config = dict(
    n_layer=11,
    d_mlp=2560,
    vocab_size=27131,
    rope_base=11100.0,
    rope_fraction=0.25,
    bias='all',
    tie_embeddings=False,
    parallel_block=True,
    init_std_o=0.0,
    init_std_up=0.0105,
    schedule='wsd',
    decay_fraction=0.515,
    decay_shape='linear',
    train_tokens=950000000,
)
Each number is 128 + 32 x the weight over its row's rms, rounded and kept within 0 to 255. Layers, rows and columns count from 0. Numbers have three digits each. The size before them is the row's rms in percent of the matrix's.

# layer 4 attention query, 320x640, rms 0.042, rows 57-229, columns 560-639
086:122152096126149159157127197088164116129068186119167083166143137127144115067120063096143159090154092142128136099122128145201120131057118169045103190155133099114150156185133132134147127093096138100172093071175140171127128126161141095101074118
075:145084094072127107137181056074137101111136113158097116187117109102178107106121184140056186082152176146119115190143149067104099192084120122132104103172157157129096122130132142144088128165146131100107073107152117128139083064138128117153145138
070:041127114099097159166097113154161130152114129124128061135113153142164151089159102149095180137096150101083124134131102127173105159082189126090157134127128132164132107151137113159152095114198137156146120109176116111128137049153074094139074088
073:154126078142085118135137126117081163141089154121161157115130088131068073131134127098186110114164075123123133144092110083128131125119108159136142100220192140107111070079117126182185106105037119112141120141137123095123099155122143112086153157
072:122090165121151126106107113130132099105143107110090158113125107129130186157131165175057099148142150146091130127147179188053146110160138106130068132110102151115142186142148130093108132128183133143132061052160135153108120117126122134189113109
091:163124127032119118144195115104098137129139149136154125114098092150119161122127173149109157142157169168131116092130152176148085169068118078096105109147135165116119111126142136117204101127117111125136146149104158147089070095124098118175064180
073:076104178111107141065105090167108178141084106120091081145081171135189166136105143137057084140125143152105163162157134139086106117151132154134114143115087194131082153083132168123112122115165128134068128096159147124135125103116155179150126140
085:124105153155120153091170137123109116118114145134195149103129116089151124116120094090140104180145094119129122125137124182084153167156117170127119172137164060133105167094153179148118148066106158100074146208124146102134105159162144045125100182
103:133103154123103105112172142117089114132128111120051158135167095120064105128135110187084148122117132134153116126073105125109121157185169055142116082116121153123157088151126112131110127106086115124083084143122155116175136089100132147162159074
149:130100101101124153157089143188138136135106127140130082126089173150150138168098170121163078136136173146146181168152201094139141102085094179098126160171154150111125159138102109163166128073209116131148152085103111146118114145135102158043092155
173:140144128162121127091136167081106140133154136117120138120140073108127097105201096171113194132092128076117101053140082164127128130096175087141151113065111107147141115152148141077111111165081142132145139148151102143132173126126133096193155112
163:070141147103125138140168048087168107148105082120148099138136163109083203139103111109129093157161115166115141196092156113132116113144138153148108132176134144160133158096117131157120146144132094134127111155140172130127091134111135166120108122
191:088146133114096157141180084049136111154115081125133120153141154104069170124131074140115122191146116152138108165087140154130117084158173109164092124148139125161135143102124128136104153151166078141122113162146184163120121147080127157159148144
088:077120163117124174097189085088107069157167043117198112168103097150109131141152132157136155153110135104150121124085154162135111143152156124157161064138140150145132131128137130099112175167163069185134100154098137140108148128087138164091182149
105:114162121163134119100105109117188102116097147162039030151185118032070118135102157084144177080156086142108124214170121106149127102139099146070124239094048089133163146106132118169152097097137148069153155056135093146160156100149185111135090148
103:079132139171131201117118169107122126168121154118129086103103133108095167117138049113082123127147145099106187122191130130156123111141179164115129199131133121137118191137120125112116117141117145109152137174107108157141174155167090148064045111
120:117142075091139109160186103141150086113156086120179149142153139126167137132109142151143124138118091162175083127136041097055110157184083083168141039153129109139113058122131144135116132153094119114091145172122152098146082108115184082135140107
103:183108116156148139099091164124149151144106135167104139176108110157136098123175081190048116179140141148139138092128135155187128152091176109114144173079145117170141146095135110078174112148158127096155140078127144186139154141112069106121153094
105:063139149085144141139151063118131094135121068116123073124155131118066183157108148111116143148142090148111148188101124095100102129167134139118130113170106171125117147106126130157088133131137130171123121146138126105116058135140154155159145137
102:160111124136157146147079171215120145116109160172130155115091174173178108129104198109183081108119126117141124113183147105148117125123061143109143142111171137112106095196133139151189098060108132097116119101105117093137101103120113104066076120
113:128143152112129048085111117180163156137093114141114104140132184076119149156144179057168137108121168158118162118129162170170119137154093137151112152138129110145140167157106127104186130143122167123129096100168110116180145137162132102141088084
124:092105214144119105099080081148142122182168068163133049168140146113061120104109199104075166131160109142161139145173185114092158159142150179140122098104097098186094144105125113117106168115132118194062121138137128147114195155128178134114088071
089:139151121096157115096102159105121129136098147133065080126131176116126141156133151149184133093140104137059126160146099144137074070146092152095104165141221136087117127130130079132162088060144147080123135094166095104154109084127087083126151141
119:137127102176123135125170146115103144120156119137144132135172198125098146167160151163071097136118119097155115158142112121137200135163059162117124086087126093210114099080133179164143093103092119152057178127156131158141110229117169112110131111
118:145139112079122137169117180154173159119102145159100070093161100153139069169122155127119113175141106128140148129136170161118084072128104154110111116140148132112122143121121105148144115081180126141117159117148127130083137119099134127079109103
093:141129149157109178117116156170109076123158122118157170096120083135121111091115110145113147170119127132196079133090166129122126217107124064120155067123055146101132127123132162127098102147090099144146136134083142149155132155114177136116075133
115:145142122170101152121060126150118099100167112104054135149130112162093150123100130109178155073133129115100080135110143086157150121135084125089120079160122125104130100149127104175148119134124148108175100122118139088134091160166116076179097146
124:107119141108184179166100144093120125181093035117164105129173121119138097189097159160179148139122097100070116152157108063115072066207136114137131112111203160123118114187141070152109116111134119168130143085136121089100094116125063062123167119
112:148099100160086137118137174155047104092152141146089176165169140180161124111098090160154119155137100168129125113020137174132108151123088142124111115139150098104139114104121172166134123131132108041113150143090156164127122161132125109133164109
110:157177145100159125154086116176132137143150098111086078138094115162101102120086175134129139143098118160137128116113148100191137122181101130112103124139104106144091124163129097184123134145141144151147121142153129171113185146136076042109092154
123:192132135181115123105130206181134104077123125162087113071082150145135157123132142115153133088129110158141098143109187157131092162108146090156122201120111100061137155135129106126112078099092144060155119113149126133140170098123175191084135177
117:107095134174147148079122105130151146068144059180160133124033146077142212075103070148126159162143156147128127119111145125127147156090172129099129185156058091165138162157126123101134145131167139092124140145111111132134167099137146124134101146
138:073162167125172122153124112135133120169102104147133133138128193143140079109172154098087150112131084130193115151131178134120092145158185125131115154095080077143136126155146095078115131127122125199081099141201109142186190094127151162187185148
130:191138032135081108147115171175084105087094156091124138134151133122134137131149081116138097137104136100161126148175135147163122188081083060133144100143124142132117111158126128055144143115102120149141118116155154119132166173122138110123087159
091:134143136110152076111123122129167128162121115096108093170116161042064137125153164092107140074130136175081163146143126153138116107165110178174125150115134119128110128137122042103164186137146160133132147142165107117148142099130147133148133145
115:120102183196136116139094115167145120142134076118167098142146102106145108113112125163146163139120108127125135063115174088171111133192143124142171187104072098104145131121139101143130146143118125147090096104152108163114247165128159160114131164
119:127172111116157114082145099134149120101088084159130122094097121107108123110079128096151147104114183071133072151136134086151136110106149104098118132115108117111156150152113121163144072184099144048207127150112128155137139117148163093104063172
125:185121084095122131162157110152149104136129153108160106116122142112133138170142122136084141073134136123148154177150123155086126092088077115130125101115114179147122125083117124103104105135090119169141131062126139120144081104099176214113133101
109:129159128136089134096083147149154127081100161108097108147175132113097143105110076056082140122125089169118108205148148128167090155089068125104117189122095103072121194111126107131172088151126142121145135176169136179131163148151184094164113142
116:110134143150088125147134127127171125114132193153064066147221123105097085151090149112129163131112099160107172182128103127139121098107125145073071215095100077144130116107131166187144139091128137089119168096143122138094157095138151097130104097
107:101162117156121071130153110117124129051168177149084166085163099145187106119149084093074173145147115111061137151102133179129125116130174136172123181113117030096098133100122123146134070130174142098101129126152144165129139087147139196205126136
127:129126115105063134127115133139128141155109202112123157147131139140141123092191137144064116124113137142177124156142137118118120147115122106183088059095159183185138128146142144066108147107050136160150125175140147089130124117116146123118105125
104:170128130088119117179107160159124130122167175143158128128195046175169105143148085103105157114119156069142139129188136129109099167095149038186117105133123155099117149138136152096091114155111114208146121114110164110103111131114126117105098082
083:098158122150147053116124119091100110118156142133086114126141164053057135136179151070101110138107140145120062146100083181168179178091150159158117145103067075146161113073093090174178173119144179065112170122132094156200143136165169145142174153
106:049171151156124124132096085112149118129156102105143109137142089089091073064140055110102199149132114194142118194140151117146101154078141140150115168121067080133107148172160115154130165216135143132126131195125126150105185083141165089176112127
134:128131099132095127133121150110107088152118098093104097148160166140068056136096187137105076144081085159096147149130111106155102074154086205092147124074145148187154122140114177168194119068083135095143141132143122181123149126127145102121145112
126:155143115152160160182115131127126120105038134087097120116125124104142078144080091101175149082182117114135109191176167113148074110113106108165092176148119098090132138193126128197128086160106154085147096118136152099148146084142148134129072185
119:186102110132177157199202132098138064153110122079177141132136158163120116156121138119141097116124103086082188175166102156106137077136073125174144139123181150109110182110111148153140096117157116163103143141147130163144091121105113197134179103
116:159081144128099115119109123168142112117159167150107094155183090146144141109151142174128135104119130128120244119142103111151136131188133158146124196102162161101108144087145151084151174108110106168125136108137119137109137096123052105134144089
111:140142102112135062093204111124106163123124113123049125160124178093101189114162122096095101110109162087107137133134075156142136170147135120164108102115112127126134157091132120069167140140113126146143136115119154130181101180118153152126112125
104:104088126106146164134185137089104082132104085136151112077105143137159109134151124135110082199127095106164121152112173171077093164123178139169166126133159147155132173139133122107122104136162109167138156164125126146131127075096130216114191109
106:062113196131163153115160085122126107174204099177150107115190114142116094153136160196125193135119139091132116085120110085142160146157179140113161125096141089127104133098135154171110114181119121195114143145119124148097150115129136146080120100
114:112167174175122149185120137159197164156133124118134129138166080179101077165108172130150149118100122148115162132124141062117151063146137142101100124081144164157145085158149110188115161117150132114121126136109128079102136116133091122077128116
097:123147112143123072134068118136134123152064148098101141105065149065077164051143117104151124122167119171159108142153142142154143148055127129093119126107065123118159120158143126098135177134073147088102117169163104152151197152138153107145089178
120:104120144147121145085078070187174140127090132170192100136092148065126182051129109117100130092124149140171133158230173087114104154123125122165127180115062135151155180169123112008121119144079117166157106123140121159146154119115166120108116149
124:076131183127169169103159141103233134164112107162179153100082058143110095118128149144209131156157130134103152068119122118082125101119177157156136100155136154179144085171128089159046133094172141139162135176086129106104091060124085135073099090
103:120093164144164168127106138124174143160118055099144071087132106085095116176052132166178152159153141124121198088162155122107147117148160146095184157148128152138101126119141127156110193136175111181114164110098132121079174142115111129039070087
112:171123077120103139111183130139135160143061169101194198159127106164166130127110089130193097174120167141093116091121115150141148114111121127153128099121191142104146086143134108130143153107145124096127153181130131086088143139106131107072135155
123:115145145120146116102087181163098129178135085157124131170173124125125137133120141173147134143102084145112096114115123112178106140156100090110155087108125126136137090160148070137123136146116124197100134145153127155128172186127102027085121115
124:124137124131131165102107129161177121109121113126092110085124094116132126127146148146158139083137112166132167202173134132114123097180088186130077171118138106144124101162133049123114107138126133150181124128147125121143113052128062137126135122
109:145075144086159156163155098126173131109076096103143132128049182089124162134151080148110143122161168112161191118107133110131124103098187135105131150152117155159128174093132119110165158181072142137143109157124136124148159040121145173126132094
088:174169081136164100124139165087135161104116099123035086165168164087124164160131109108161124093133124132057134152127061130195115100162158132093094201094145103126153133077119099126194140097137151060124139041141123103137108130142127129151175145
097:149127117087121166125195117151167124164093172119155158156107116155134172094172149130162114070148130090131129153134129126085133109138074130164143063151161195085146146086141112091126056122109105142145096152116147115141054124093136165093116122
119:112158144099158101137096118113095154143128137144049112187111083111101072114130142066082170141131097145139115164107093165136115106104165151131075113079114118137179130106123095193144168140111148097093099143169138148170188085141126063133132104
109:121168125132122105079122145137097127111117117129089132143069147150126141068162126072094139148119079149126047136079159169151100178143128121107140096097052116115152158136141112080154086108117140120124089141159109137179170152141158130180102175
120:131175166102137130124101121124187127197141075060097064133062120114017094129136190119087142107118125141114122128141126076137134102162062194089125051169105196145115114164133083149161126105110151169163098157153098134132171152136162085115040119
125:106093142100139117163117147089069107176126116117152132089093167078140111136160136154078093160124109160156092159145120139090091155112177113195114114125156142139158141154123130118122135133074144114133132150172110131139107064115131131174208139
111:078133158132153121133115104093161096086159141105104133136106133106072130074134120091050143078160123130144134150134130104095143130111110168104099119142041150117117163118117163133151124165099142129130146125116119193150082152146177152225078105
117:105085135144099110080138129142103175138138140106152168150156132083215199108111073176134143203098153123118107067165120161165122208109157066149114174130135108164116127156153133050109138153172116134151107150083147122101184188132130088095095137
097:170092078103127097107124107090093134114101158081079135170150141104170144160101152100158097076111140116082134115165077106158100108147108144082114180137197122094135132138107125105155172118175136056150083083120128098144130159144079111175166170
087:126123153153181198155214144118125077128121180168177176111127096191113054152096137113145100171108072126155086123093136148100124121091131134146162096099109128111134126137113175214073087128153115096089137199118126167114120124109152149082138127
117:135122032153103110152166123152130083090165124193142138146133147062154189136089155142097103161122089099022121125077102163107137156094077009167139110121132085201109116132156121139063136129162107175134133096063113133133137111121149145160111157
124:098165172068215121144159152137106179153148143086165112095116102184138075123124104139158119160160191105176109119158125139174149096126138177109100129111123161142116122126110072111149134150062149161131090140192152120087165138114055182106137088
128:125128190065173156187115147150120123133164145116154121110076126182100139096110111121152111171149134095142168174139142160146127084123158103172097068131129107173095101156125078109067119082078141106139083067142140092154093127121103159086067110
082:124117131103087147143147079080129112109134158129133112121153168059081189092115126110134199156144092125099120178097144137146116140148147082135168113141100132092139160128129196125098111113128132074148131114128128173139080145140159116191097143
153:133126133086137171189147145120110122139182155109124123128102149194067125075140111150131137160143127095148148181118153136119155089145136135128076086142148169146094118153134086127085129086099117088151112132127140065166106118100129156118109142
111:127101134101081084096122144124215139099085099115147124160078144021118151117112177096095122145141130188138101139133118122134090160156146137113154123084092141128207142100107122107159185137103141121112135129127098211118161099127110117134086093
114:112130103102123154131100147168104145151173141080182126164065180089123175078125114135151146183124080156176136096123142166126101156219170150170139150142104139069203138153144110153122129142119135085137141101148098130135165108130099237117177139
097:099150142138133145133112101176107116149126052081116070104127148136129124192117123137080170111154079103148146123140177133138118148158146129106105193138141133119134131087119173100104113138137139177133118113177117143134123096133135093181157127
099:089159105128120098087131145132070121082152186187097138134077125170114103090064081141152153137160145139171068139102173126108136125130125128134086156119130123159141108110106102189070162147089148091083130145114120110128158154126077121090110154
116:075119093133188128089100134113106156155112106103113107116178149168127114162179171122147121104126088126177098102171193067115125184138100174124115117081102127113104151129122133143165087098131116100130148203151116174141137162119159087101107101
117:094145160122224143146125145151108156155141118096192140131120106207127053109147085134135084141127152092175135119149124131152134075100126173094064123098143156174088108135121069095155144130062130140133108135181151123096142119115059162083083097
157:117122154082160160179127143139103128134176140104134130110097132202067137088139115124131119150141117096159158175129135154119148083136135130138083059164147150150091109158132074144092104070083119096136114113147144063155112107113128150091079111
083:132126133152186091087112165159104157116103135131106143120163086216173112206115135132143056129095165109130123065131097110129143151105109163144089158108133121138131107100128101168150114158128111179115131133122146084112161102123107121080170139
164:122151078092137196174143139116093096146170157101144133106109139202064088078146080162147165142124115123150125163117158167104159081142121156136096115155172149114085099181133095104069118098126109099168124139113144090146106129089154141141128153
089:121128124111154165196138150183114143160162103129130163113113184211129150090104110140121153115134085126111182070126163159072158092168100163117123141122109143139105150195138149092096109105141099098131125145115132158095091109108168079125086134
079:098209119141134143104117130060118110159113159128122106114170061124084113175163139094115103164114123123158089210130098104167123121092118106109150093142159103119135084132129101228134129130132160136141103114111118088176120117156107190136170121
085:126095118145088132092129172162134150125137133111165136171085143040155158104086173140145169158122107133173151109144138152165090172151146051205166104108140104119183144103120118161140160125051137126145173109149147166124120144117106164067079152
067:133098142129115101116168152152211122147111110156115140190077160138187136127121091145110196087119134155098149082141173137102143102164135121089138172136090135078151139087140177121131146103088099120174112098090115164076138064110133086094136172
091:124094132136076112169059171113157175086140124175078114173098095147097156134154158080150109151138110098129102132152130112141076145160156143163134093084143167215138135137096098135145171115149118140107118145132158171087088148098099099082100145
126:104161197144126117186089115134185130125118055149098103164115112155147183105144116127101118135140066112116075161193121129132071117131192157145115138104080149172111115095119085106131150125179123159102126138117130107063197158132103123065168133
077:140169129136133175143106064147103108136114069107138109091148162144072101176105172130107050120111117097143131138125137099094147127108130145082120168162138133140081148126115141131109091156126147152157140150145161122132150186134131151172082142
091:131107175129100089185134170080163174103110128146098133134075134138134155109100101145147132150112124121112106157137131124154125135185197125121128078100095118147127085105126094136121169109116121100079098112123092130153117112125075110079202119
113:119102114080162141117138088108111101141098219144130137108193183147169101164182115116111126098126204168126153124111120120139151160123050151085087183162145147096114111203144176097106114163153123119151103133121126117125087135133199069212110139
107:111097151118082085154088170150105168154121078123096103110115103161120142152130151119122160155146098076174131088117160111162114151150183145143130126080122132198137134136131079132090169205130130165090102171110106217128128148123116104156148139
067:179153114125186129091129100083069117109161162107136123088157118147094064148150111112148077135117179103114095156112113127097136137107095142130126119178186089101127091184118107125099121146182153163124131122135126073178152215142113124139111117
104:109099215148104154161096145172159149130126120099103142122083161096148149157090142154129138135133106131122120117107156109134174139174142145133153150090098109146110165103129130073099133144103111125118147135222109213112089071125112099147120128
105:104190115152105088067141155083117104179169133071126126111124086073102122153114143113087125167122142141114084125111111154108095152173073109153144106174192078102175104112132119178143138148130155160105135086142100120156130150133131090141094137
097:129148116110105122141122156093156128160105155137100125150126085147139106133104119133132143109114150172103119139115080109146147105155092152121145128120159188167101083103121143164161137091128130116118112128104104134118066064132084110135168101
136:098156125127170127071177143120129095124102123080173102127111135120093113163192174046117096151127163124125155146106086157086132121112081197091131123162153175121183140134132156188206118082078125108194087118140116185178132123121186133178130144
075:154118123101135116157147072107098134144128087139113115079195091200121110109123084164143129112133116115122126129140099121101133084074183155140114127110131152169071119093117076070094088123196143144101116159112134068125174153148109119119163078
091:116138227127195142148142115145120137143134074138113133090133110146149181122152089115116132181172089102124107125122129149100133134115222162095082109107080112142141166115113083112112106174172137163117096148151083135117177114146120141130215109
084:126149116135144172129151118100125132169164197167119142120134097162107091127154100119140100169086165151134095120120110120105148174131083124094103146175150130069136077201138135172125108177200138118148134123094141068095128148142123125134124155
093:109148149142118154107124133103161117133108178150163145192108172095130140116124095129133132113120109161092114120128134139184166146178112099157110111133112108089122129152129128144151145176119133133123134136117120196142141113137140156105079140
074:108110131148115167154129076063104140117136129112126121086178110128089106119163104110104041166127117077102108171126117152129116111150166127145125099180161122135095141122122110147142112158164136114092146109139116079175152146141118089121145073
082:150124080136126159108147069121102092148125165130178134104195134124129051113117076146131108108081150156127121092125126115125156134072109099103107132175138090094115093137148150096135078139135145117153150104118154035170167159145155124124115093
092:126147078132106157112100085186084101136164081087123106099140101142063103167106155122090143134124094114149146117104149124108134120137128103093116192136144127097144142124126175134129112134121144150156164135158135112135088114135122163194112148
086:152141149121186153140123089118137124144110152183099131088204155176167084131151066152129107097121131155102123125146142119126182146114150155078092182178126114093090100163150131074060094179176116130125086137098130062098142116142108068143164085
092:117131112113162193082122105124108102155127190080156125124152163118152099174137108105093116124110163144137125121088156142126161153146098127085118198171135125077156147160136172137121115203147137157138146109139123132142149108151158115236139135
078:120124182141122110178128178125178155071076123144110141164093177114139171108146136093136108125142124106078150171147154173115115101183140171152126114094083173160124166111135105144149168112112103102123091141103145227107135137096135081108124138
093:117208127097184110070163137091127154197141129115160130108165118118188122138106091158169202158133122137153099121119093173153138156113136137175121121115134053098130083142142082130076116189157174163123134104117071027187216129157076173145170102
072:105085095085138140104137052101081103144103148098160071079157138130116132119155143110154074139134149129158126181143091143136061145111083137134097113146165155114095153176125144103178085141171134127127151151194145107112137214148181172183082123
081:133084125119118106109168160117176145108072103151152119145089172124140124111109155106154151106148144140132148120117116109136123120128154132105127102106100176144170096110115136117171168095058133118133108127128106179168106050113133133127165096
069:111091108111066092146140162191144131121122102115110124161061133122151169132105136121129202115138118163121163104127147122141133115165125108121136161097092154121183133100143135128146156110062096109117120151118117199109070037093157124139144172
076:128121163088147152155122062086142123176100109140165118092169153189100123131153134116085042108100153124144117083123084099083165119050136168058135103154134159192083126137111136107138084139175136131152151124145143088121141147146164106156115089
128:092113074151099170150108128126055115110154164122117129120151116126035145129118173089090089173131107086149140152121126100114106115132109065115134114126167154172123157133127155223144101095121126090115169145140164144137035119114118150105072145
067:132040135137090137160122139160234105108133136156095153178090082180140119090117102141131134096126133172062139061106141111103159110138122142106129168143090198131163149095135155110133126099135098101147118125086133167045084039112126091099148166
078:126067138139128146145085144118156117042120163206096141167133100143175120116131117131112121144108179123067108113103146108116158123130137127138165144102132165132133145107101134095123182101103104142127108121137140177072043088108141035103145143
090:126153121098114108122151082073075136183102103106173135050212184142089147161135167130148097116136134107185168160170109119127118139129140123103134084122142120169107121144132102180128081159135123093140126143153129085183110176139118170154104090
113:109123103125066079138113191156124156147142069087079081138069028153116108128124126108095180158129120092143119120093122126135114144122181133120142104135183161154198072096125112138135158070077146174092140086120099133171132084127100103109213102
121:126175141141176148132090139153180132155145093167101124165141089212174099122142101163130160076142125117115117095137109092098197093052146166101144178168173141113074073143131145095070082088163136138189150132112125038105169136141079136106152110
070:122174210095178116131141107067149119190103146133155125085166153128118122111149108101126075135117136152109087157114055100115158156073109164088123071126107112126123105154118091125145127191160137154149124144131110114130157152152174128143147095
104:125207119157161147100135108080145092113158181147138147151168101078142104134109104134080125119085151174078076156154120168110121116131099080149155143150118081077142107089122149132136140077122128139113128040108124032131132087136107087067133125
108:092170165161165157114134140133080137116141096149121130109115157121037162177139168055082099188117105069118106153121132121057120131129115151070122118109098124141143158146096141174148119148136134184131127131177119174125111116116147164171107146
059:149134099135084086109166167149159123119133148163130165176106124094171116094095118143138201097112165180097142057131129127150145119136077110135142149102097134115172112071115125125123178103076107104140110106101148161119083073103133098111125152
061:103102136123189131120127086108114126146113133129154104081173158151120145141194136119156081093144140090158128161136114126132118119080131126113107111127153121129087128164120136129113088152193163113131144155141121092153186222157160145194126115
101:104164139172141110088142097180085088116160045088139084081104157086081141160096154139123144138135070118145121162125164148132087149149124127143112138124124056080175162111118138120136128140139144146129131153192122155138152195125152181145070159
069:144071112116075123140146153175174128115130106110106134157068147090160144076063145169174186118134105156141139110137165136160094118172143083189155113085104129130153152069117128120157180125105107098101176158133130175107116115105109155102105165
084:147122122119114097122148129158177122186099143143150132149138156110189087091109076171104207071095161196123162049119163140160196095104132091116184153139115118120125111086151158112119151094073110087125121105059120146129114041122132079103133103
071:129122137085133109129143048124121117165081124136154131062197196148112102161151118120102106070113156132126135091111109102135148150071104161063105174155114122142070126167120161079108074163142134160131124133143138133109135148137201060179082112
116:145092113099063105132181139160117140104128116037131086103073126096102092127098157117148125183100108148154154122081141137104093146136171107124127105122123149106219142112133125107187120077059128113128138112143115142175089063122133148095214115
084:131154126104076132187156077073116114161101154110113146091162086149106071148079115183118094124090148158121101162105081118120115129143117135115110118158164131117068096157145103135136088148163152132120150130122113048138107139165118124154139078
107:138159099163149158059089148080152131115169204164106131188142112107168092117140088120114145128122161178121099143140131144146179152158100135125140160167164108070146069136135149122095148111116128141159131060116135079137144118141083069080158096
087:089162169156206166112080090098072091127141107159111121096209130146111170160184099115073092110159120093125127174144139120110145107104131181114117157147127125138071155129119145116088107154211110156134096112135142118085160154151135101182125148
125:103135152149135111106135159189101127159194081095150149106102068104178164086086098182138183135158085106129109059086151136116125121102176083220168095101106048097157153092123098112097110164154150148103178132135102135113198136131120190106106139
086:103131110103061126112137109132121157104090128132139169106120099144144122155102147123226144128107113051117099141149132065158121154164138161102147133187139154139115137081114088146124125122129147154151137134135111113148200158131114120110165170
092:134144134153099091116098140132107128131125096150110094204118110112103150115137199076067108159128117141139107110100129152101152151146051128082103141094103159177158088123085104099123161133125128120093090117114184138106101173085125094034131112
099:130100180115159172129166089108130111144145156125167092115110091108150158105136094205162124100101149130097162139156133089188148121119150127134133095125135123097129159140152175179095152122125123169179143099122085086134086132152073180163100133
113:166199089155140097161129181110129150116176079155048063119131147180075085145151154098075065143111132105142106081142139151053123157142099199096135164095125130157116073131091091138131125093135104103086132131162153169109142142078196074094164167
102:126142136134171131076101125098155092108135147207102116090095109133186165100080093177173132130098127105120153179135126127137155179107080158188136116176163106096125147158133168162130081164134187165165150114171095089126123124179122134068092120
068:153141110137162175131195137070104120165184138139118172137116100165142076129064123168169134097109124100106081135164147132123122120161107141180113119144167084103094121146122130154083122110130084180143163182160175148136148139028154140098154219
067:143107183120085079126131128190159152108097129146098103112148127126150169170193124124106144124179181099145184118100129165116151139097085109088112130125118142160175141094148078104159127172074142115117106078121118070092146080168092114127080089
060:150120153090147038122099134203158110114126164137111117110139079071165188141154135080115152121130181165142146081106145202115153163079108126132158114130106098117153156104154073092138158182068169069138066036116102105132129093200131154156095096
091:126130127184118119118081118151130155098116055109092143170113138115149132152214090063052126137098106142177131128129137146101125104172099129106135165090113150165137106080066062090149104155118118165101125132131196198153090135089158108124158109
095:117090174103162184123161130122115118152139162138132124101102123121147167097109096199168175136132131116115160125153136090153124092118190114141149118125140106072133149165194169160113147104120105104142131125091068089124111121145112174179101153
088:097123155165136197057118081110172123127134164152141103098125111116150107139148076164166133146086149129116161135147141148159141136123178108180147140123164120093192173144205156132141097159140157147179177078114063088078122073189121149177098122
093:186086113156115124183153180127082126174153104100103113182141138196069079139161148163126108163104073140099105080143120132132110123135106070117133087098137170145095076144134169100130138058164102134116135096165152097118097133114058119152128124
066:195136111157132130109166166100115156101189126136116130140125115123146090134072174140087120120141122096101095085145131175069103140190077160129171123137146088149091138104096125193127124114180097139140147164162161170098138120040203105095155186
100:149114088140073156175132177158115158130118098099149181167178168153120122134119151156081096127123090172098126094140101110139094112199166114097161143093111140195106096065136104136145166096168046112066134164123208164101126127029148063077155106
116:190095128114119110151134116103118127126153123153110103098048142149103159146147142165132178181081182158136102158131147152157100121108112179144108147082164127095127126166125071120130169100098133168150146106156115074165153102114109130116176175
109:169063139148176116151199112123121122136182136101078111096084100148137110142113181184135097113075173166097132132112186126117125128149071165154150090112146142136094114165109107135044163096113134141168193177123118104088101115111107139137182143
111:105175133144139145126119052057110115149099135170081135100169152147085045185134120156158111113090134143113095145138049111104153092171116170146194127144161123203116070109149159166156139138130122159149166092115124138088051122152122077100144112
105:141125117088095111123112079060177147143126085185126097144089128135092168130113176193118145087092121149136158158140122055134135078140138203119082112109108186146141099133132118115118145165102146145175171138119114098109108122127136099124159098
147:112140142138084112103084099137162172086104180137148181123090124134139135123103108138112058169154132085141116181175109143119142100120154204136127138136101169149091150127117145086094133138046119094134152151127127147089155118116143152139116095
070:115126193123151088121127155145152145116125147160100126141120094135124150128137154129119161099138190176115164084127124145129141160076133171147155090116182110170167152083162112083192139146099155097157085084114128136069120149170077174134101106
119:105110134122160098167154127128099194104146082138076128150120122196160165062133182080119150150091188132077125120130183156131103153210092190178127135078141098110019139086175134136110152101118091124098146077108110107126094053128120115187145130
128:102177126184116140114137113090085133185124171110052121149113100119098094160095159139146127130124166079194130135159092092119133163118099108136173104193070144081163076155109119161120139153107136117179129143202110129098125154116152108163124088
114:202177105199159159152066158151030097052173112083154137119126148130088054124100125174140126143114066194129111165174080114182124134086155125135133103161124121131168104186111140120109176165114130124145128132137146137149157187113106116111135166
113:112101107121134111119107101069191074148138163124133124096128157113080168131153078147170112069083133175092110172121114104149173089073145114107126135144159113176093113155157109127150160140134107148115113122063149131115105185134117108083092088
115:143166165153090066116208128148102159168144199112087106148165182089096104180102104188138137092099192126110161145181088096131150165078173069158159103112096129136243108092126113109121136114081134161100102134128109119100155193141136131048102104
109:153165114167080075121127091102058088140103138131127118164149164074097105091104110126159135116103187161120148201114155104171181132136176102145143114126101094156114110096152163112142156129050113120097144117136103107100145148134147091061140132
128:151136141144044104120112109135097157145052067102124097146111127129112156135174109089131175099151157140174156134130133111141125139070127094086089112119117161132155157151117101071167112131084149135154093112113132093122180086114145140158131159
073:178141143193166110161170136096140083224196191134135108093071140146052121139166099183166087089113120182089091176137175106137153132106144132145121112151141095144092086119139172127112191126126063164078141196108151110144143156056198109082138154
148:164092109156088130075122128126098197096071103089104106114179158101152113170112141131123128067200093120026172125133101107200150059125131133114121177097117140110192142086157180117124103094130125147142131165020097116153102136135099135131148092
132:095179115109176122094136155133112140127155126162174130098130110133086123136100112129086158122106140100127143087104148052158140153126139106205122115118082105123116124199151088107157179158077118169082077125097098134077183123141123142153067116
098:127136120123070101144139101117191120117085148157136096143106133158074191146126138170143127113106080151148187154154082067130126125111113171113078111128116190172155111169140087140160104189074141131181146146113130078100104143139121113096105115
061:161086079164132192117170120054120113163170144077119172158076148178101084144097145179159086147122111098129076129132101074129053095141123156146126105123177135101095089189099152182116126073175100168144193217148142097160155168067098125113139178
075:145117170139190102132118135145142165125124134152087104129064172124149120124151096097094141122127163161170137137118138144073164138101090145139138109140154098178159079091134146106138179123079144063077105090121119133161086092163069092145117117
130:164092093156142129090175149179124011131179148102110172142131046165120115117095164103154119120133162063068123063092167120134150086110135089098129126128134050127102116187153107195087105088132145123143121202128100109122173177135099138142142144
116:113146090161107148146123140120103160068152121105076135141140127179131121113105135123142105178087070133086156165125045137127089143150136175199164133131136128140123137097139130146134058120128145101202115133160142153118132196156110103129115144
129:092186074114083091151175075155075079069110125160132139122156119125117091105103117182129116171132166093156093121167117100120152143119078127121086127143111157141100107092108092150145084132119124141113134082125156127131116110114168174131122159
126:116131145120105142136131148153104123070130147174120050155121139105124126174087099115076153146123187092143155147096094138097092114122163111145127095060116105157165175059100087127104142122088138124070102144173142133127154146133060130098130181
099:098130116119157186117148106100113151143088046112143145097122118132107071096081162125167095113161113116118130110140164087108129096127113137140155127133120139143151090223138124102147100127147114175139241141039124152075125178107138127135124124